python train.py --n_layer=14 --attn_scale=0.177 --parallel_block=false --beta2=0.98 --schedule="wsd" --dataset="wikipedia_en"
Each number is 128 + 32 x the weight over its row's rms, rounded and kept within 0 to 255. Layers, rows and columns count from 0. Numbers have three digits each. The size before them is the row's rms in percent of the matrix's.

# down: layer 10 MLP down (transposed), 576x96, rms 0.214, rows 108-139, columns 0-95
# up: layer 10 MLP up, 576x96, rms 0.205, rows 109-140, columns 0-95
down108 090:112190147169178079118142088149146139099157165086122159170175126154103112135123134135156119154125161142196153130096106134197093086072169154169121098112107069108151138183135138139149120073167161146112125081144119114130125161118115232111139135134202105133125145147134106138084175140156081080
up109 108:178120109130054140129097127156085109124129125142117106184144096123143147113130180085134079181115136150146128068177110189153203144114169094134130108113125138109131165097105141168093157131091139124136141167220114110107107139149081193179172124127137134156127112142084111120127088117177133223
down109 105:146133106203132118151146161121134137130129144114152208187112162118148123183096106177134161124121130140156119124098172117160110113130171119135096139096057114169174154170123099156119077056103109136183153110080120110101131155087218140140130109167118076131096081125162140115130194128080135077
up110 096:153160117125124128103161125110098084117094159101168148189123123222124192098120156112117159119111144091078154106155144164133115128127105168113163165109121132127107069087141128057181156134098072141147123120165104165113140156173200121125141152112150112085170143127133037109121109173132077182
down110 108:112138150100128100099157144133147126083074136139128133145093103175125087129084138150114130099189084180087188168092152148108090165133166164143180124111091158085155151060118084096094169179083152093093126212172130100131100130175133184157153119109184148132082114100115095115120099136152097116
up111 098:063115154108104142051090114169168147168144120088154140068241133114127135130204098133107114119125155140210126108111144126104188146092098111135137145091092048117107152110149076120130105111114151133120125170169111112185157106096119089106150099143164150150081125141102143099124130143129132162
down111 099:147061168102138153102139113115123091121129066105142170136090122158153077158158083132165102060079176161134103171132171143112167101098076177144146149143172111054135102108203089170094173062125103111081151109122131105118155136096145111186090129129102167148109091141142131129145126079142103128
up112 105:124189176078097142152122120116153171194108085131133055105166107169091138147146124100085177186149130177109126181150138137177100137106142133065130133156131111150118077143128109162180133097137098179061116113123172120116153075156112127071103135149113122084095199137082099127100130154090108126
down112 103:105096100189157147107117185149143144079167156129156114167121165123183135134157143173104091153104118116105108075089151123124111132140157149215114134115110114067096142127147219098122059115090164119185104112094134111126143144179125132179117095157095088156104135159197163098161178107123106116
up113 110:170188130147129180132106120113129069077164100113124099166146159110168080115101116165095089128134087106086180119134125133163100201173047092173156126177174159110131137105135143117109140076145139132154131107126146120131188135130093192119141127120118117121145173115082077137122167142032096140
down113 101:082136132109176124141100150141201149147083114099154144121170084168128146141111109081194107130060115172126079087073112200087172116145109140105145123113089124139175163161203147111086128158134158154086151131111132077147107114166165129144123090093161132141100117159169130120132043101165151128
up114 105:147130146097106093147109129142070150170148173133095154125096173092083120182130094127145120174149168209206116128153167145106121110120128131132074122151068098154162105129070148191142110127078106134177109146113146156076145106177137118083145097081186070108097141084149106129159150173104140112
down114 092:190106154093135144124136136149088177098140071131125130169078186151127103105104140162118112122117127169106119126115150114152049110148188140135114140095158114063201203149074132106103083111174137120139126144128162147141175122117069108118168133113144082113141106104191109148082189132123140055
up115 111:110192110082157144098077113164108179164121097119084157167151187094099147137137144121148134135121137172152103095166097139145097212089163106111142126186135143157156095160109175090138169099135177093119135213137169132168091137113118165126123067155149130158068109149128145104097150134122106199
down115 108:106081184118113143133128140166152129166196147107153125091137166135104135132163106139136077096083126070140121139189085156087085159111106144179123082120090130118147132104176098138134090126119109169062168136116128146127093130151032205181126103103203151148149137125104161137109076117154143153
up116 090:144152091125138149149080148159179165080137177131065129098101128163072107097111060103089121135138150125147173121149152140179163142098100157140149105160116107137103132111084183103122168084192160130179134132135069119110153147165149196165136206111098146173062150128121170127130095117093147159
down116 093:150143083199135133163116082104105109157129159130159143117107062135121095113123136153135123165145135146083181150179123147109104153156131134062147131173106087064096094165087154159154095093083137137154097135135100115063081111140128170103108227147086104138087165134134142045137097101127150117
up117 106:133186133149160145093150142171142067138141141100156095087148187117110183166150120134097149135084103164131139130097154112131132172151162099122116101132097094195160144138143149170168093112090037156116190138196122165148134129118121132180160143147149036093180161099155159100128158121105149107
down117 112:097115115103173122119094129121063174178130156159168104103113113073122151162059175047184115123166113146113128139156161168073147125149128080155126127127092172125154123135155076146152136127108106107202150127180161123136101125111059161138146175133162133129116147145103082157091113124214162144
up118 102:131156147114133125141102139176137191099173120126164080123121132176094111152128133107016148134091106150104122139088126107191115113131074145129075144070097178141141088122134061079150186119162163070073156161141116103166144075092124154090109141177157081161120163131112143141127107140122112136
down118 099:136137108154169110169082153154159104110160133083151121189110162136203133064126136162166166085080146150116094105161123141080071103203139089121165093113136070138055110110131139161101100145165102114193176094166124066140144115113132103114134168098103133146102157144120099142117143115112192114
up119 097:119149122092119127106158165168163137109162098061163105162047161090099100126128080061088109112133124110125106113119105137147172147139117250062092157107139124097099054134171163112127160135189156123116095088155144153138107129094146126129126145132106148124124106151157115168182081101129097116
down119 095:208114095141134171153084142092095119133139164073189132143098103122104107067177128105091124125110140104129100123151124089067076157171151102120162161068091181079148094109123120169131153100160096147126118104129145130087123110113114150082138189083172103135145157071122168163107111208123132161
up120 098:126098107105120142170056142133134143097130188096085143157125126139079136100119126168090165096128138208119141101116133163123127161135148115133083159165145136144045135116108128176141040106142112143138131107082099122102170144149127161122210149129181118192100146071135085107191110123136188144
down120 104:149167043138164077079154062116123151176182110123125120115174130115103170093161085102159170176146129125080126086022147128151137144136115127128107159106134115109147131085141133115071144076163134094142120172100162135121166097160153153204138141140139156093105093142115159129190162153119114126
up121 097:156134099077108150086157116084130152151141209063166102106150178101191163130087092139148140169108150090177178099146154125152108161114148109128130088111107118176156190119103139159144118085109118091158065162140130057112143126116112171093122120120095132117183094127112129146118066116103172061
down121 106:150092082133124149149138142132135132136114133159079144075135149216093166110094113224098117112147134137141123144081166083163186132133175148130136089149157102098174119119159059134110149168134130068072161130129184095117155120190135152114121175126100103098175155097137119113170192158132159148
up122 078:124132150066144111167102153071162162188134115095071101162151098133109068119085153097160056107145118176170110120107149131147086121130125119141184139111140116151115151145034124139116125178106157137117111101072140072133127125102120106071115084149065154082096129092135123123114095177111057135
down122 089:092091102160146137099168123187100134120122195163118069083145151138156165148071148125119171090089145119081173086126094141061063128140121108073119124149152192117135143143175106169064133101096086136083048121126135172117117154157148132150146167084120080117073120131142134127123147115139092154
up123 091:119179116109150128191109103161130101113113133104175136121172111148098065136115101082064131133085066067124093119166181137121145154086102157158079118193082135201125103174057139069120150136101165088081096156093181080160120117092117120129121141140163149131120159112145128102105131097101127127
down123 089:170116116119154118139128089163106104111109117149138170159123161113099095115064187140083161150141165148135123131001171083103099056132141107152102094163162125124111115101100107118164132144118109139141163159143103132125155103192107190126059120130099121118117170057143122077094103159103084116
up124 085:098073105185152138112135131079204150128081160185122163087084101132089115111081121159142139089081071089151152149139110126139141107143118131165168146161081152167096153152090081154196125141080132153134123101155162173113154175146172151109095137140133093143098186074091109138193096141145141119
down124 085:087079112161133097130124137108055068142145118116134132152159159123093139121133161118084160136113133099098130163071150074131158181161104127115140148104114119110163148107164100122164166125103123074128178107066059134068137107119109059084198111140086119200116125151139136129112222137144147126
up125 081:128093167135163128142110129185073143144105112101114157117120066121152091060140145184127126157133093139130093081122156119098060128156099124117078157164129191161065111148159156197156084178075083112163125183153127164123094161138122146107089125081172145099101122096160082118136115103184133129
down125 086:162118115098154161086153107116119080125121105156125189144122133080090094104152139128154114174112164130116070081114122149112092136140145118129081144198108090105102076158129162140108142175139148098158189130136083148138060142072131178120170195168117087159151095172170104059135125113182143083
up126 088:122153129118112172175106071122101125138128051098115175119131096044108174120125170117103123124130173159041164116134159119137156157122144135106092145168144130145145171161128149207118097119100117156085174107109149150187144129087091171069093122070113152066181122127128135124143078116107144144
down126 087:205110094202143119118129115064122125101127167154131133153186155124116106115161113143109145135149116137181116104156137086123113173142130104142136116088171203170157123177195126116074170159111157125159118121177084103116126154113118114159083130142173097175056132199100190124119165114172139131
up127 102:091116119160132163126127174135099107184085165067202065121087180122110149087072134127116106103071164154133167070093096102111150078112132192131154155162112106114116145060101118129146124118149116115142141150158142159093160147089108117135079098152166101143072130158150154109107104069132109195
down127 100:127108106064178148125146150114099125112215128098134116125132094119104117080079096149116155099095125192105109125125074080108101167087116111163112189162151126146095101102151068176175061092128087106130122118126066134162096136165108106142144135098143128065164200203152120117123115123114134118
up128 095:132033132137140093104088081161204126151220116139119168104124114141136123104118154121157162178139129115087114100143116115116077135153111151154137169131147132165223145115162144161173125173099135091077163113187151153141124118107179170054161128147139135135130170150127111142179154109116153108
down128 091:158149115149156116140134104115137106124109145174124223170130081134110181103130161110095103159159134094104151140129218110120027085148152095119144111119120098136174168108104144167124153164127160066130110121129130152113163155086120133158114119157086102065127184160181127108195137126072144150
up129 096:100118171154127106127138152124086146115171155131144080141140058135201121079169143138078101067119082184130133156090145125177070127172179126080131144112152055179145102150113117094162155084155131137153091120091097066126127170135170146102150145099144167124083126106160131102125154113099143197
down129 094:155157064066141146139109142109117106086152151096131119101143151133150054177168103094143112086145185170119126100095156139180088167093129057156139127124137178102156122157118178137063156114150105105154094105138067169144185133087161136157193100118168144104143145116126164091105165131181165129
up130 103:154105155129058136133161177093106093157186157146111124187126129161174151160120087146113161074139136097140148093098187165178096133078155166119071148120082159190140109145090154158160114122145147141068095161116072110135134099114125114114100158148105126141123111139233135110111082115118077150
down130 106:108097090089117149139134121135165152124090108128092109073113175193130167119135100112120170118108104127128132110178171113060145152107117083201139118110089135095110153142155149132093082110150167100124166146191134166163077107101033195132108120166092104129110137145082128159142107211127161147
up131 100:099144142135165203067103147124095122167088129122160133123109174090080185089142120178114115146101112173132106111125132166161084162167141101131125165136101112130134113072154163110116126174165058176009119158138093120126145085136153148119140159113075168129140100075168128102124132162137156097
down131 100:083094122101142142156150094129153141157194129138120111109141142120144093153119139127162122150133138122148143108160091127061129169055171091180187105131140197144117116085150117117144141144131102193176090147129161186097154035120176109072125104150109113107148149110121112201112148083194137160
up132 103:108115118143165133125124160149138143125164115141149144136080163053140114190103099191131141118130160137076090175062226149146098123109153166080138132147151159106125116070130106104126081149150164141162102153131107093131104161076156167082180134106096128148075073073171090170110113096124139125
down132 102:154165096110138168145168148147153148128162098125131190082127133113118185145089105166093101099135118111115153167146163085094116134149161177182110198141158088087103115137077092093153108082154077087135099118149141109192172176103208087145120089113128111135080127125106156160133163172085131079
up133 096:109164155162103133125122133068147117121181109219112079146100121113109134077100089151124127097102199138128121111155161093113172195189170182157107122155112108118142155104151095124138163111113088117175161117069196116167119067141108120166125122114102109083128106109139149081071156078156111139
down133 097:147130149163178189104195140108135131125105111120167068134125138074119103150141160082097158153199090106136212155148110113096173112088084163134130155117124153113132140146098102138133161139151116101085175137137123116138125137194145155137149194124208124079105129062135141150104136139137210097
up134 095:122178094124129193128119172107126092158051105069158095114149234066110148165147129140159148082081135199079164077159106147150096140111127111147160125090121115173162126081149106090116085171127117181172107124139159101148166125100140140124085120150125091132151097158118107118096113158107109119
down134 094:101112129098151127153102124147174150157104181134153136102123161106119141124086114100128132127175143229131159065173122099208085114112114134168073116188163114045133143089214124137116158127132161111175129164124154152097136153140058170089080114127115150146159155136106120116120143131102141172
up135 100:157127135159128079076137168136114090107162072182136061125117122152160122088098174116119112133098126089142166144148106098106239178122112109120206172106118127134078106107106160130158122115144113137085152134122171145124080155128073152128107137085164098185144142134141120191117090179169109167
down135 092:075106159115170075130086100155165089140151093124086069108209121102103147120154168136078125112206105105130131137193099136167083120168104093111096104136172078119135180102143080113102055115093148127085129156184115110150158148113085119151111137131124132107114158166121180070135117100163129125
up136 106:098107107115143136156113152126117062156148103109108101189132140093154121124101091112072086135149144117120131164082185106116084180073106139171130126135127101153119150139138051174157150105131109107203083177108154137211089166168127108154147143119142123109149151172075121154161063112189091115
down136 109:133080099128145152127137143196150111141177114133106154091101134109145174151137158130120152189142131154101120051221108144069179134195154138145180092136139091100156117140137146168170091138154111177121119089200156135055092109123132189118133098164150160113104137143085152111130162112089139137
up137 103:164088107157107158144108162095123108114187152097126101159092131150179113131101093087113106117097130071158133096115080114137084100088183093060133240139121096094087142103098108115151177087173135124151104107128153115136152114126196110114172133146121106062152118094132119138185078123114127172
down137 103:069088116184131168140126186183142081138119144166145070136132117141143125069085143149125093121103095165166113182088127127146114070107093097143101144124133079101066130104138148132125136115107177165170113126109153154161196076201091115074086104117131117117166117084116173105134103101129062117
up138 101:080091168123115127122083068122136143130163150113138085135153126135151158154145083117080199119123151155149166119161171109096135085115143148172111113125110106140141111135058119132163132067107139128110142144119107118152175190136123159144079138129210167144150153174127131186217078133060185120
down138 097:079148124164118173098080128124159122157101113159145109110164128118097077126095122127136082097171131090163179152082131181124134130103048126108138142113146124155038171059087141142113189124163122086133114152134161168095131155043125149133131169143120193148129161149160124132124136055114169133
up139 095:147110083141116085173129073200144156073126156151155157145104119128128165128137108199101109160139110160125123092113214145179127163156093153103140147149157108126153089098146031132141162114102134138142178164126143159052076128160115111135050165087169128137141150105126135102110123088165130120
down139 095:139080123128104165101115098139104130114119124120132099148224119139123165126154104117081087134129172117172105143095149178140121094142109142166185121109098082183089025083156113125058119185094131106088140101092150109120153132126129185106113176138101135137145156158147150162135156076149067080
up140 094:122121171079165106180130152096082119175138150166101068070129108219086140134117132089089142128127164168171120154109141124110144077122081151146132142144083155127104087121114146128133111114133148114077128040170147144099123102093133231122140095076129171121141144160088106154118107080148102122